config = dict(
    num_hidden_layers=9,
    hidden_size=64,
    num_attention_heads=2,
    num_key_value_heads=2,
    head_dim=32,
    intermediate_size=256,
    vocab_size=1356,
    hidden_act='squared_relu',
    norm='layernorm',
    norm_place='pre',
    norm_eps=1e-05,
    positions='learned',
    qk_norm=False,
    attn_scale=0.177,
    bias='all',
    tie_word_embeddings=True,
    parallel_block=False,
    init='normal',
    init_std_qkv=0.0625,
    init_std_o=0.0148,
    init_std_up=0.0625,
    init_std_down=0.0148,
    optimizer='soap_variant',
    learning_rate=0.00653,
    beta1=0.95,
    beta2=0.95,
    weight_decay=0.063,
    lr_head=0.00946,
    max_grad_norm=0.5,
    warmup_steps=200,
    schedule='wsd',
    decay_fraction=0.917,
    decay_shape='linear',
    final_lr_fraction=0.0,
    batch_tokens=32768,
    max_seq_len=1024,
    doc_mask=True,
    train_tokens=113800000,
    max_steps=3473,
    dataset='wikipedia_en',
)
Each number is 128 + 32 x the weight over its row's rms, rounded and kept within 0 to 255. Layers, rows and columns count from 0. The size above them is the row's rms in percent of the matrix's.

# layer 4 MLP up, 256x64, rms 0.232, rows 48-100, columns 0-63
size [ 97 105  98  73  91 119  96  97  94  95  97 124  95 101 102  93 108  88  89 102  76  98  82  97  73  87  91 152 103 100 100 116 104 108  91  96  84  88 116 111 107 113  89 103  93  96  90  86 107  98 110  93 138]
[[149 158 150 109 121 130 172 119 178  98 111 165 100 156 117 123 101 208 112 151 138 120 117 107  90 131 128 146 140  90 116  62 121  64  90 131  59 130 163  90 197 177 114 183 107  95 129 122 149 177 127 174 166 123 140 147 172 117 113 151  91 115 143 167]
 [142  88 182  92  81  93 160 140 140 189 146 130 134 103 157 148 115 185 126 126 123 159 141 145 155  93 180 131 141 157  84 109 110 130 108 129 122 104 174 110 136 164 170 155  74 103 186 123 120 149 130 159 151 123 191 139  60  96 104 111  83 164 123  54]
 [164 134 154 114 140  80 156 132 104 139 153 128  98 134 102 152 140 109 114 131 175 115 151 206 154  90 159 125  38 135  95 170  70 150 104 218 142 158 124 142 125 132 112 130  56 129 115 130 140 165  89 133 121 108 127  76 127  81 106 129 137  82 115 174]
 [135 122 114 127 156 125 197 109 121 135 158 133 124 108 152 140 108 149 148 173 128 160 139 188 140  78 143 176 145  95 125 116  75 103 106 140 149  70 131 136 173 118 109 169 207  67  94 178  88 121 145 105 144 103 133 110 150  56 119 100 191  85 111 154]
 [140 114 166  84  90 139 137 122 136 140 144 115 147 142 145 165  36 145 192 165 142  85  63 160 118 187 134 115 162 101 125 172  99 124  75 163 121 135  93 149 134 117 158 165 151  62  73 124 106 131 113 110 126 181 122 118 182 139 101  95 120 172 138 115]
 [115 111  82 180 105 193 154 102 110 122 106 140 122  86 151 120 127 126 206 143 114 152 115 111  62 135 113 157  94 157 171 139 109 138 145 133  71 121 169 166  81 141 112 139  82  71 110 159 108 107 127 152  88  61 138 147 168 152 185 120 152 138 138  73]
 [150 118 163 164  90 137 143  78  94 165 139 129 152 206  99 152 162 164 130  88 107  80 133 102  91  51  64 112 118 118 123 106 154 150  93 152 127 134 148  77 109  97 110 164 181 138 155 148  86 145 145 186 130  71 155 139  82 140  93 136 123 142 161 127]
 [152 115 149 117 158  90 157  85 125 172 106 119 133 144 152 131  86 152 196 141 153  65  96  26 119 127 130 164 140  65 141 136  90 116 129 153 175  98  93 139 113 140 118 126 158 122  99  95  94 167 182  57  96 122 126 112 178 101 117 103 142 115 133 156]
 [117 103 197  96 127 143 196 136 202 172 114 147  82  79 134 132  97  95 170 105 114 104 138  96 124 174  96 153 149 151 146 147  90 111 180 167 136 124 148 126 157 184  81 147 169 128 109 127 124 120  92 111 106 118 121 110  87 147  94  99 119  54  97  86]
 [ 96 166 111 102  93 153 126 162  95 136  88  94 124  83 104  93 167 122 116  65 163 189 162 139  83 157 143 129 104 121 154 130  91 136 127 152 116 167  82 185 163 159  86 114 119 193 103 128  98 115 104 153  97  99 211 131 148 171 127 136 139  96 165 160]
 [155  67 158 107  99 218 147 123 181 130 106 154 122 133 121 119 141 155 143 187 140 197 150 142  88 172 128 128 149 119 109 122 117 150  45 110 150  94 118  83 127  99 163 121  98 164 165 149 137 122 115 179 131 130 138  55 107 166 106  86 118 103 151 143]
 [146  54 145 113 141 118 108 142 174 150  83 116 125 175  86 126 124 119  59 133 133 111 190 107 105 157 142 179 134  65 123 151  94 177 140 110  69 102 174 162 160 110 113 167 114 116 145 155 125 165 176 149 134 170 142  78 123 152  68 163 120 134 133 163]
 [140 118 187 135  71 146 122 112  77 115  99 164  95 145  91 133 134  99 111  98 133  83 149 173 110 136  97  97 172 128 101 151 152 169 103 115 114 137 176  79 140 143  82 132 133 171  52 191 158 112 172 151 137 150 113 163 195 162 101  98  82 140 122 106]
 [106 120  54 143 142 172 100 145  99 109 119 117 115 149  95 167 163 142 108 123 178 104  73 163 153 105 104 109  78 151  78  86 131 113 118 169 123 130 220 111 118  94 140  75 167 172 161 120  91 117  88 154 155 170  87 160 108 101 159 156 120 106 138 153]
 [132  93 165 136 120 154 115 170  86 146  97 114 148 146  71  94 112 106 114 105  29 134 137 143 167 126 120 124 200 140 160 133 112 148  82 154 155 171 142 143 108 197 176 124  97 168 154  97 124 115  72 154 122 141 160 139 108 160 114 113  69  84 137  92]
 [137 167 119  90 122 142 161 145  75 151  96 151 103  94  97 133 132 108 190  99 150  70  84  97 104 138 148 164 157 133  95 148 118 158 120 128 125 107 126 165 177 102 130  97 130 114  80  85  68  96 118 132 153 223  97 121 103 183 124 197 146 105 110 144]
 [124 172 142 128 135 165 118 143 121 124 153 142 123 138 101 113 175 129 166 107 131 148  89 155  21 160 146 118 122 172  98  94 144 188  96 164 116  58  83 130  88  63 131 143 109 195 104 127 116  96 108 179  87 109 136 161 112  94 105 114 150 137 135 161]
 [181  87  99  62 155  80 111  88  87 164 194 134 130 150 111 155  89 105 154  95 140 144 107 182 107 110 153 137  91 121 149 153 118  67 157 136 147 100 122 101 156 110 147  96 156 171 150 130 115 169  99  81 100  87 136 119 125  85 148 167 177  77  83 136]
 [116 108  99  90 150 103 185 190 118 176 104 157 153 158 113  99  88 153 121 168 129 157 104 180 147 116 128 158 136 148 181  75 160 109 165 179 155 170  88 150 199 127 151 136 138 144 121 138  99 135 114 112  72 157 207 134 122 123 129 140  89 114  76 147]
 [109 151 120 196  72 136 118  87 142 113 115  54 141 128  80 139 129 137 135  47 125 135 143 181  85  90 128 133 113 124 134 112  91 113  73 143 120 155 134 173 118 153  60 138 177  97 143 138 143 179 153 120 178 161 106 139 176 134 144  83 179 151 128 144]
 [145 106 117  74 117 138 121 138 116 164 133  79 116 119 141 173 142 165 115 126 172 126  78 152 153 132 106 189 192  86 111 148  59 124  98 181 137 159 120 157 144 136 142  70 138  85 130  72  93 103 164 168 105 201  87 128 171 134 145 106 101  98 102 141]
 [199 182 144 151 173  89 111  99 129 130 123 129 167 111 131 195  84  94 140 136 178  91 141 168 125 107 125 109 124 131 112 159 100 137 186 133  23  92 140  97 186 151 141 111 121 105 109 103 180 124 161 109 159 162 136 122 134  98 101 114 171 125 123 161]
 [108 132 176 145 102 165 156 172 116 158 108 132 126 148  66  57 168 131 137 127 119 120  50 150 134 132  96 172 108 111  88 118 158 103 138 194 139 149 147  86 153 172 114 156 143  91 114 114 163 135 126 188 132  88 135  98 117 121 133 212  77 156 105 105]
 [134 115 131 122 134 101 111 103 108  94 167 141 189  71  58 107 131 113 108  92 149 167 130 141 158 100  98 121 185 162 131 184 137 117 109 191 156 111 157 161 148 100 171 203 126 114 149 181  81  86 184  94 132 121 156 134 126 164 128 102 161 145 103 160]
 [122 192 166  81 121 123 138 107  70 126 171 116 173 104 115 130 124 152 128 122 162 135 117  95 162 157 128 138 138 172 147 121  64 102 162 162 124 138 127 173 128 134  90  86 126 103 184 163  63 100 105 109 141 108  33  96 146 124 110 104 145  71  78 139]
 [185  87 113 160  90 121  68 132  78 156 102 124 117 103  64 120 139 135  89 163  96 152  79 127 102 157 124 144 138 162 124 129 121 166 148 130  88 169 139 125 114 132  68 128 195 135  74 146 137 135 153 122 132 162  86 207 139 149 107 138  85  90 195 130]
 [117 172 148 154 126 138 173 135 155 110  64 160 156 141 124 153 134 105 134  98 172 103 148  79 122 200 136 114 132 126 148  88 118  97 132 149  61 122 144 183 112 163 146 125  82 144 129 108  96 106  95 175 132 135 154 208 143  99 154 167  60 187 143  97]
 [175  99 127 111 110 153 140 129 161 132 151 127 119 141  99 165 122 151  94 122 108 121 142  64 163 145 122 123 130 139 183 135  95  58  54 116  76  85 148 105 133 151 141 126 161  94 194  96 129 189 167 143 153 165 125 176 118 158 111 156 187 154 139 191]
 [115 143 105 149  73 181 105 107 115 147 167 178 137 138 134 183 186  92 137 134 134 153 119 126 102 140 121 116 181 186 110 116 145 118 116 108 115 115 160  24 134 106 140 130 127 142 129 103 108 141 164 167 164  68 113 140 133 109 110 216 159 110 181 153]
 [141 123 162 163 127 104 201 136 182 172 146  49 144 147 116 151 131 129 126 151 108 155 109 175 145  98  93 103 124  99 129 163  83 136  73 152 126 120 142 123 145 160  94 193 119 163 136  88 122 129 161 162 139 108 165  81 144 109  95 154  37 130 177 125]
 [112 136 144 110 115 124 183 134 137 193  72 169 126 150 107 146 148 158 169  89 146  78 116 124  91 126 150 142 125 157 156 163 112 146  89  93 164  87 116  69 107  71 150 117 167  98 121 145 130 201 128 127  84  96 111 122 192  60 115 115  90  90  99 109]
 [135 125 110 198 118 148 147  93 115 127 136 111 146 156  96 109  87 221 157 122 113  78 101 110 147  99 144 200 145 140 159  75  89 140  67 125 173 125 140 128 129 142  98 130 100  99 142 118  95 132 171 162 169 100 115 103 141 156 106 100 134 218 154 110]
 [127 107 104 134 112 104  81 122 112 132 115 114 145 164 162 172 142 105 150 103 159  96  46 122  90  97 108 118  75 125  98 119 101 110 108 180 163 123  55 105 173 157 184 136  96 151 143 153  93 115 112 102 182 182  89 101 175 176  96 148 159  90 139 142]
 [ 75 124 139 137 102 156 145 120 134  86 125  69 140 145  54 146 138 118 116  79 164 122 157 151 111 113 124 132 139 131 128 156 105  62 108 230 100 168 106 163 115 162 140 108 109 143 159 105  82 155 129 127 100 101 151 134 153 191 170  52  97 145 141 127]
 [102 107 144  74 122 153 150 139 122 132 120 127 108  65 129 108 204 130  95  83 147 153 124  87 114 169 129 104 137 139 156 158 132 139 100  99 130  51 162  98 104 137  63  86  86 145  95 163 118 142  93 121 147 150 149 172  85 192  75  95 178 149 155 116]
 [158 178  99  92  79  84  84 166 100 152 133 122 178  94 135  92 149 107 145  86 184  49 105 121 118 166 125 128 114 169 107 175  94 101 149 135 139 137 104 114 103 146 146 161  70  75 157  93 141  87 122  98 112 119 127  86  86 131 154 113 181  86 102 127]
 [165  87 172 103 111 144 134 129 112 164  89 168  92 155  85 128 117 126 218 169  85  98 151 150  77 106 121 197 136 135 195 126  93 165 126  95 130 133 151 126 137 127 145 147 120 116 118 174 132 146  95 187  79 116 123  99 112  74 115 131 118 100 113  62]
 [ 97  66 151 155 134 108 110 144 157 139 116  70 118 167 101 109 104  91 149  55  95 147 119 154 159 145  71 211 117 142 142  90 129 143 109 127 137 127 147 164 167 114 135 138 109 115 124 112  95 201 127 106 151 125 212 165 130 151  49 128 122 127 133 148]
 [105 103 132  65  83 141 153 169  87 119 122 114  71  97 119 160 150 108 136  96  96 130 116 101 117 132 116 120  85 182 145 156 138 156  94 154  97 139 157 126 131 142  83 103 122 177  54 137 146 164 146 146 201 121 114 153 184 148 171 218 115 159 128 138]
 [129  76  72 160  79 147 129 120 180 155 110 147  98 105 152 129 180  93 167 115 147  83 117 154 149 139 126 122 178  51 148 103 150  62 103 168  87 170 103 144 159 118 102 151  52 123 115 135 143 107 124 169 133 163 120 196 131 104 128 134 165 144 155 134]
 [156 141 132 121 144 154 140 128 160 180 117 108 169 161 172 174 182 100 156 130 132  92 126 103 123 125  50 167 129 155 162 128 127  43 130 150 105 139 114 118 170 143 161 135  76 165 186 107  66 126  77 108  63 137 122 186 120 103 102 144 126 123 102 137]
 [ 99 181  86 144 119 112 110 175 123 128  66 171 138 116 178 156 159  69 105 126 127 100 148  48  67  88 151 110 107 156 153  85 172 107 175 150 120 177 161 122 143 132 138 124  96 119 108 150 171 133 111  69 141 114 102 152 133 144 132 131  96 153 189 166]
 [157 143 135  44  96 157 126 146 110 128 183  95  95  60 138 105 136 146  85 136 148 105 128 152 126 160 172 151 123 137 220 138  96  63 121 136  81 138 104 111 132 135 138 107  98 109 136  62 105  90 143 159 117 133 146  67 134 138 152 100 168  78 144 142]
 [133 126  45 134  85 104  84 116 121 129  79  78 236  67 104 142  89 128 128 128 167 126 135 111 109  75 121 123 141 122 147 136  98 147  79 127 125 150 128 196 142 120 103 135 149 147 162 141 153 114 165 163 156 115  94 163 179 180 148 140 137 148 136 100]
 [132 131 194 157 141 119 208 125 147 139 110 168 117 105 122 183 164 142 172 134 118 173 115 167 132 138 128 149 138 117 160 166 148 134 146 108 109  97 120 140 130 165 183 116 118 145  65  77  96 136  99 144  79 132 145 120  40 101 147  79 139  58  95 105]
 [125  78 105 139 160 113 158 110 127 112  91 192 157 128 134  75 148 145 155 103 100 156  81 131 182 159 118 188 136 118 101 122 101 104  98 208 167  92 133 165 103 138 205  92 130  84 132 124 168 118 148  93 186 147 134 120 168 138 114 105 166 177 123 121]
 [159 115 160 198 156 124 136  81 190 164 149 112 205 168 146 108 208  75 135 151 137 110 135 114  76  78 131  99  57 108 110 132 117 158  77 109 132 105 156 127 173 124 101 126 128 150 122 163  98 142 124 176 139 119  79 125 162 106 103 149 117 116 124 147]
 [132 137 195 151 133 127 178 141 105 128  64 195 118 168 159 144 100 111 166 115 105  64 123 111 110 110 149 132 179 121  89  73  79 191 134 147 180 121 139 157 149 126 145 100 120  73  94 210  94 168  99 109 134 142 111 120 151 124 134 121 102  99 129 114]
 [164 107 102 106 118 186 139 186 123 154 112  33 125 155 117 126 107 105 186 134 129 144 104 156 120 136 155 151 110 134  99  69 124 122 149 158 150 133 154  84 164  90 131 121 118 112 201 175 194 193 106 131 122  98 168  97 133 103 142 114  88  94 164 135]
 [165 131 109 148 121 143 113 144 137 132 102 193 146 126 101  90 146 184 129 190  95 163 117  82 111 136 160 149 176  86 151 151 175 173 123 138  99 101 169 144 136 122 172 182 139 124  70  89 139  83 132 144  68 107 126 117  90 165 166 120 133  65  82  88]
 [126 116 112 124  73 142 194 130 139 172 143 161  73 110 138 128  94 117  90 128 108 151 104 174 113 113 144  98 156  77 149 109 131 140 105 147 178 180 202 141 154 109 172  94  75 125 128 175 137 163 177 167 169 114 198 136  95 145 155 100 101  94 111 152]
 [124 125 109 127 125 137 115 166 137 117 103 122 148 119 148 156 178  36 178 157 161 164 109 128  86 155 164 160  84 164 137 141  85  88 153 182 140 155 131 127 143 171 152 111 115 145 134 156 118  39 151 115 174 175 118  58 117 127 127 143 146 115 177 174]
 [103 147 145 111  98 140 156 165 146  76 127 146 100  84 106  83 113 166 151  55  97  46 161 133 134 179 157  88 146 113 119 133  95 134  94 171  89 143 126 137 157 119 117 163 165 169 128 143 130 133 129 125  16 129 139 113 162 136 147  82 158 111 154 138]]
# layer 4 MLP down (transposed), 256x64, rms 0.199, rows 48-99, columns 0-63
size [105 108 107  82  92 122  92  90  88  96 106 116  95  89  97  89 112 101  86 106  80  96  73  94  86  84  94 140 102  97  99 119 106 114  92  91  93  84 114 104 109 120  83  96  89 101  91  82 103  99 111  93]
[[131 211 177  83 104  73 113 131 100 133 162 133 175 149 169 137 131 151 142 107 101 110 131  77 106 166 190 179 139 146  56 115  66  93 102 147 119 102 150 121 122 135 156 180 149 114 113 150 121  96 150 139 135 143 116  96 165 129  86 175 180 166 120 122]
 [144 136  57 180  83 128 144 107 108 109  92 206 172 110 140 125 169 135 175 149  78 178 178 163  95 145 142 133 126 114 140 115 142 120 164  83  86 134  48 162 138 152 107 149 127 110 125 151 141 153  98 117 133 106 125 141 167  77 130  89 151 181 167 110]
 [137 130  82 151  54 169 128 163  80 150 216 147 125 144  86 129 106 102 100 124 133 136 155 117 173  88 160 114 143 131 147 190 165  93 118 155 131 157 152  98 188 162 116 145 205 105 135 131 154 141 164 155 113 153 113 110  85 137 155 124 109  94 177  95]
 [105 107  39 128 163 120  83 135  89  85  80 175 119 127 170 138 107 181 127 150 142 105 132 131 127 127 186 117 146 107 161 141 197 111  81  97 111 131 120 154 171 120 105  68 166 179  87 162  92  88 136 107 120 103 117 137 158 157 112 113 119 126 122  61]
 [ 71 112  90 101 167 106 105 133  81 196 125 148 122 130 145 161 155 153 150 111 127 125 141  82 150 134  86 121  80  92  59 126 148 132 163 109 157 177 134 123 138 171 136 109 129  76 112 151 191 130 117 150 201 121 116 103 186  60 109  96 120  90 152 112]
 [160  93 105 192 111 136 142 140 149 214 173 128 128  52 163 133 191 121 181 207 146 102 123 121 116 126 135 151 121 111 133 159 148 105 165 120 153 139 152 109 145 119 159 107 189 108 113  87 130 150 116 107  92 132  84 130 158 114  83 122 130 154 184 169]
 [ 90 168  95 114 137 101 126 113 140  75  96 160  88 119 164 128 100 112 115 151 129 110 161 185  81  99 157 164 159 111 145 182 149  68 123  74  90 160  92 177 133  77 119 163 134  76 164 135 104  80 130 122 157 110 134 143 137 218 134 119 134 117  84 141]
 [133 109 132 139  66 116 152  76 168 126 158  93 107  80  87 111 138 104 134 155 146 160 163  97 148 106 104 161  45  98  84 154 151 159 106 109 133  85 145 141 134 130 143  29 169 119 146 186 120 147 112 143 147  69 107 147 144 121  98 134  96 180 108 116]
 [ 99  94 141 116 118 154  84 162 121  80 196 146 128 105 143  79 103 114 135  77 107 146 146 124 155 156 157 122 126 126 157 174  81 172 174 111 144 130 171 168 122 173 107 117 169 166 129  31 110 121 133  78 158 150  83 109 129  94 127 123 151 122  60 107]
 [ 99 100 118 174 134 174 128 104 140 188  81 120 135 107 103 139  89 129 158 102  72 133 178 135 213 119 159  86 147 148  48 152 128 106 140 155 163 135 124 140 125 147 132 138 129 133 127 132 140  53 132 133  93  98 136 107 172 130 190 176 113 168  97 176]
 [122 118  87 148 148 159 207  85  87 163  97 115 146 154 137 124 125 125 132 130 147 115 117  92 157 163 124 115  98  50 113 135 129 111 128 143 209 127 112 134 130 203 126 152 110 154 134 145  89 163  72 172 137 118 156  88 140 147 128 225  92 104 125 114]
 [139  97 121  83 119 116  99 118  80 113 156  88 112 168  82 134 141  91  98 140 114 138 174  57 138 117  93  94 145 118 146 155 149 183 135 126 118  95 164 165 145 137 117 180  75 151 144 231 160  80 150  87 127 138 133 110 146 136 179 160  89 147 159 154]
 [130 127 131 178  64  82 101  98 138 117 108 104 170 155  86 150 132 111 132 128 103  57 154 158 102 104 154 115 128 132 130 157 152 154 147 136 144 140 155 106 192 174  89 161 149 132 131 102 184 173 164 100 102 167  66 126 161 112  92 210 130 145 173 153]
 [203 156 120 139 166  91 156 110  96  95 134 170 197 114 163 159  90  82 147 103 130 100 114  88 111 134 121 190 110 109 132 153 155 102  93 158 120 125 127 140  96 184 160 101  94 134 168 138 133 121 124  91 118 147  93  63 134 117 190 181  74 152 161 126]
 [100 134 158 125 101 107 121 120 116 149  97 151 170  97 102 121 108 112 107 133 160 135 107 156 223  93 110 129 105  69 134  72 134 116 127 129  78 153 153 212 129 137 157 182 115 139  93 123 135 117 163  92 105 128  68 128 180 181 178 120 150 129 126 190]
 [132 111 129 154 135 148 111 143  95  72 140 149 175 133 117 101 151  88 180 150 138  91 145 125 132 171  53 190 103 175 117 137 152 130 125 137 180 149 132 147 135 158 171  89 161  98 134  86 123 111  65 142 198 167 135  68 140 127 108 161 132 146 151  59]
 [ 98 160 129 178 121 169  91  87 151 119 147 109 217 185 113 148  78 124 131 117 115 127 115 120 174 138 158 114 127  75 117 128 141 167 107 154 103 111 163 152 115 102 142  97  67 186 126 155 113  94  80  93 119 160 104 122 110 123 147 122 210 154 146 186]
 [208 101  93 103 163  93 109 191 134 128 187 145 153 139 129 169 152 126 156 110 187 197 118 144 197 130 150 165 126 105 136 157 139 137 129 133 123 154 154 156 150 128 137  80 204 123 128 110 152 121 161 145 126 133  89 134 162 119 139 149 156 126  84  52]
 [146 107  90  91 139 104  98 119  38  92 107 166 133 150  83 147  92 149 139 112  86 103 153 130  99 142  58 123 172 118 185  91 183 132 139 167 100  90 108 149 137 123 142 147 130 138 107 104  79 143 101  76  69  97 156 134 143 114  80 170 134 123  75 124]
 [156 160 114 147 181 154 143 213 122 138 119 173 125 162 179 128 149 156  81 123 159 106  78 156 135 150 173 118 111 110 148  93 169 123  98 182 122 175 155 135 126 186 164  98 115 122  64 179 150 140 126 140 149 109 110 186 167 140 104 121 103 128 141 190]
 [101 179  94 168 148 213  74 131 123 176 120 105 179 173  89 141 146 139 141 100  87 183  97 115 178 154 114 107 134 124 188 128 163 130 115 146 156 147 189  95  88 124 130 139 170  89 150 141 153 104  90 108 114 103  92  96 142 128 138 175 156 167 143 147]
 [ 80 141 113 110 121 135 124 196 118 128 128 125  50 128 208 138 139  93 130 125  93  91 159 109 175 123 125  62 111 100 158  97 113 152  68 128 175 136  61 110 154 138 154 125 139 160 172 158 167 139 125 114 129 145 182 207 134 147 107 150 136 145 142 132]
 [130 156 140 153  80  65 109 164  61 101 150  91 140 129 200 128  86 114 109 133 118 106 204 138 163 115 131 185 165 155 109 130 126 122 131 114 154 139 104 125 120 111 106 121 129 148 187 104 160  96 187 141 100 155 172  93 184  60 143 132 120 125 109  82]
 [138 159 132 106 110 140 174 172 159  66 110 111 119 153 152 188 167 112  85 108  68 199 172 116 161 116  80 155 130 154 104  68  93 131 169 177 159  86 156 108 131 192  92 140 133  86 112 155 135 108 119 147 112 108 130 136 132  97  86 133 166 112 129  88]
 [100 176 176  69 122 146 149 112 116 100 162  84 137 145 165 147  99 124 113 122 115 128 126 135 218 213 158 150 157 152 159 148 138 147 134 136 181 187 114 181 123 163 124 145 136 128 176  88 146 102 146 106 154  98  78  97 120 127 125 189 162 157 120 109]
 [110 121 128 130 109  99 136 113  85 170 140 118 170 161  92 113 104 164 143 190 103 100 133 124 123 163 116 172 169 126 164 142 193  44 172  96 142 115 157 132 149 205 125 179 135  78 141 119 129 130 132  52 132 157 133 134 132 104 145 196 132 153 154 104]
 [139 117 175 122 182  79 106 118 113 143 123 182 196 154 144 122 137 136 105 172 154  71 177  92 108 154 142 139 171 118 135 144 174 144 109 165  91 208 143 163 132 139 132 152 184 157 133  79 126  99 138 101 108 169 148 176  61 133 161 112  89 127 136 119]
 [185 101 142 167 206  46 176  87 151 150 159 109 155 129  96 144 122 145  94 120 100 124 131 126 157 141  92 157 163 163  99  94 144  80 122 144 107 132 169  95 147 150 135 172 113  84 150  87  95 131 122  58 110 116  69 104 106  90 170 123  96 128 137 148]
 [196  93  65 159  92 129 125  81 157 132 156 162 121 147 103 160 132 105  79 110 122 117 129 133 149 131 184 116 130 165 119 164 124  74 113 170 149 128 166  58 155 113 128  72 139 181 113 152 119 147 135  82 172 162 127 130 202 114 148 151  93 120 183 148]
 [156 167  89 205 161 181 139 134 131 158 108  75 124 119 158 179 101 145 140 156 161 136 150 182 157 148  73 114 149 134 134 117 114 174 143 104 168 166 111  96 143 139  89 184 200 145 133 119 154 137 138 124 116 111 127 112 107  75 162 184 153 130  73 168]
 [118  48 156 173 174  82 121  77 160 157 144 155 133 152 140 106 176 140 160  73 159 112 126  59 119  81 110 156 151 150  94 140 154  82 133 153 135 197 160  91 116 123  89 140 103  65 147 126 143 104 149 106 122 119 172 125  82 127 166 154 152 101 123 108]
 [101 133 139 116 153  86 111 182 166 146 128  95 104  81 149 166 124 127 118 183 132 129 105  58 130 121 172 126  96  88 134  79  99  51  93 144 112 144 156 130 127 176 110  78 103 163 106 135 139 142 127 177 159  82  89 171 214 117 131 106 112 139 130 158]
 [173 116 107 148 123 117 124  92 166 100 117 119 196 142 103 145 123 134 149 110 117 176 143  98 167 124  96 147  99 116 121 122 193 128 112 126  92 163 104 117  65 138 147  98  97 142 218  93 121 157 140 121 159 151  89  71 101 138  58 165 167 193 104 151]
 [124 135 152  99 189 162 105  97 141 173 183  71  84 118 165 128 138 116 119  88 133 123 139 121 128 104 153 108 130 117  86 130  89  51  75 202 134 108 115  91 132 165  85 131  70 161 191 162 113 177  82 151 138 131 116 110 144 106 109 176 116 143 116 116]
 [109 131 101 164 123 188 162 136 174 160 111  83 156  81 117 173 155 125 137 128 117 198 144 132 100 176 112 132 118 121 161 203 122 161 153 214 121 117 160 109 144 137 139 170 164 130  88 152 122 141 139 103 151 113 153 139 111 158  73 136 185 167 124 188]
 [123 158 118 162  73 141 156 141  77 120 190  80 171 131 120  92 139 142 156 142 124 127 139  68 152 156 158 167 136  86 201 132 183 118 145 139 103 114  99 210 133 135 103 122 161 155 128 131 119 106 191 133  86 102  76 120 121  99 134 141 202 118 142 117]
 [106 151  91  92 137 114 180 140 123 126 111 107 132 133 169 155 189 141  69 177 170 160 137 125 145 138 192 124 144  62 140 130 170 157 144  82  81  88 184 151 175 168 154 153  97 118  93 189 102 112 115 138 123 132 147 129 139  98 170 116 168 122 136 190]
 [184 118 149  82 137 172 144 151 112 115 138 176 139 180 182 132 120 105  88 137 199  96 146 123 137 116 162  78 139 163 136  70 216  63 125 102 118 178  89 119 119  64 134 166 118 113 125 124 144  95 115 135 138 160 131 130 117 129 157  81 152 156 139 150]
 [155 115 137 130  79 151 149 145 132 105 136  71  70 108 128  95 168 127 143 135 138 147 178 105 103 133 128 139  80 105 119  97 117 167  54 115 100 129 138 155 149 149 203 149 152 108 158 118 193 178 163 135 106 165 134 124 183 118 207 119 170 172  94 143]
 [125 106 109 179 108 147 100  87 171 114 155 123 119  80 139 114 172 124 147 130 115 143 113 155 206 122  75 143 128  56 148 107 182 131 115 169 105 191 144 127 175 173 122 158 113 145 127 164 179 137  91 108 155 137  85 138 103  99  85 118 168 190 143  90]
 [161 144 125 115 154 170 117 124 156 139 126 140 118 138 107 101 181 164  99  73 195  90 127 170 142 167 136  95 161 129 127 163  49 125 169  72 142  86  95 146 189 105  98 151 118 163 121 146 120 161 105 142 148 196 148 167 138  70 132  68 126 116 116 128]
 [ 51 205  91  74 114 113 134 161  99  66 122 203 158 138 152 159 148 147 110 147 120 135 146  97  83 100 117 123 110  97 147 116 159 157 107 134 122 153  74 120 177 156  97  87  96 114 160  91 140 100 168 128 105 118  46 130 116  96 118 129 130 124 108 103]
 [104 134 169  89 141 164 112 125 148  68 121 110 121 141 153 141 101 138 122 134 164 126 124 105 144 139 161 131 148 167 139 157 142 161 178 104 110 135 119 163 202 159 153 121 124 166 152 149 156  85 201 104 103  38  43  81  98 129 152 174 139 131  89 135]
 [ 62 166 176 129 125  86 143 106 115  86 141 173 205 165 104 104 122 123 141 138 163 158 119 144  95 112 174 100 109 140 101  86 148  86 116 112 157 115 138 142 164 136 138  42 158  98 129 124 143 147  91 199 164 176 146 165 102 108  88 116  92 145 146 101]
 [109 112 236 129 153 137  83 163 166 120 156 154 126 114 160 156 117 135  81 118 108 171 139 146 141 147 127 131 121 133 143  78 141 106  66 123 126  68  85  90 107 172 126 123 114 197 126 110 106 157 129 110 156 102  72 191 118 147 151  91 148  96  77 122]
 [143 158  72 148 116  90 125 137 148 112  67 152 132 113 139 100 142 110 145 168 115 141 121 126  78 154 140 128 123 154 160  83 130 153 101 158  95 154 122 114 101 138  97 101  92 162 139 183 117 106 148 176 206 186 170  79 118 177 110 155 123 152  51 191]
 [ 86 107 134 153 157 168 124  93 175 164 102 131 159 148 171 152 143 122  91 123 155 116 141 149 114 137 172  75  43 120 147 146 125  42  74 107 146 122  95  90 146  68 113 134 136 154 148  91 132 115 138 121  92 105 127 152 103  71 133 186 129  81 107 172]
 [148  54  91 186  99 161  62 158 111  94 139 117 170 187 126 127  80 102 157 193  92 148 222 127 116  79 129 185 110 108 109  84 133 169 127 143 114 134 154 108 140 160 121 114 115 126 149  78 129 147 146 104 130 146 110 115 127 140 147  90 113 138  93 117]
 [117 112 116  89 148 164 129 176 101  65 117 105  78 133 170 144 117 163 160 141 113  70 159 129 112 165  94 137 140 169 131 136  85 143  97 109 211 172 166  69 124 137 110 127 126 144 180 181 175 214 123 106 119 169 148 141 131  96 118 130 150 145 120 129]
 [115 106 125 134 148 119 137 100  80 130 155 142 154 123 141 132 127 126 188 124  93 120  90 145  48 161 128 108 151 111 121 111 102 129 137 171 106 206 129 122  69 115 100 118 172  85 139 115 140 194 100 141 115 219 106 122 122 118 122  74 143 126 169 208]
 [ 70 125 119 186 146 114 137 126  41 181 164 139 122  88 164 128  75  66 108 149 159 132 162 153  84  67 141 119 101 145 117 128 137  79 108 118 160 159 158 171 165  94 134 110 154  95 158 123 136 131 116  72 108 124  85 109 142 151 157 173  85  94 112 136]
 [120 132 164 145 159 152 143  97  87 143 101 114 128  77 133 119 115 113  89 144 118 108 149 128 173 135 102 152 171 140 171 151 166 153 112 149 126 111  81 225 131  71 128  98 152 170 137 140 133 106 171 148 136 170  78 124  98 130  94 217 153 179  90 174]]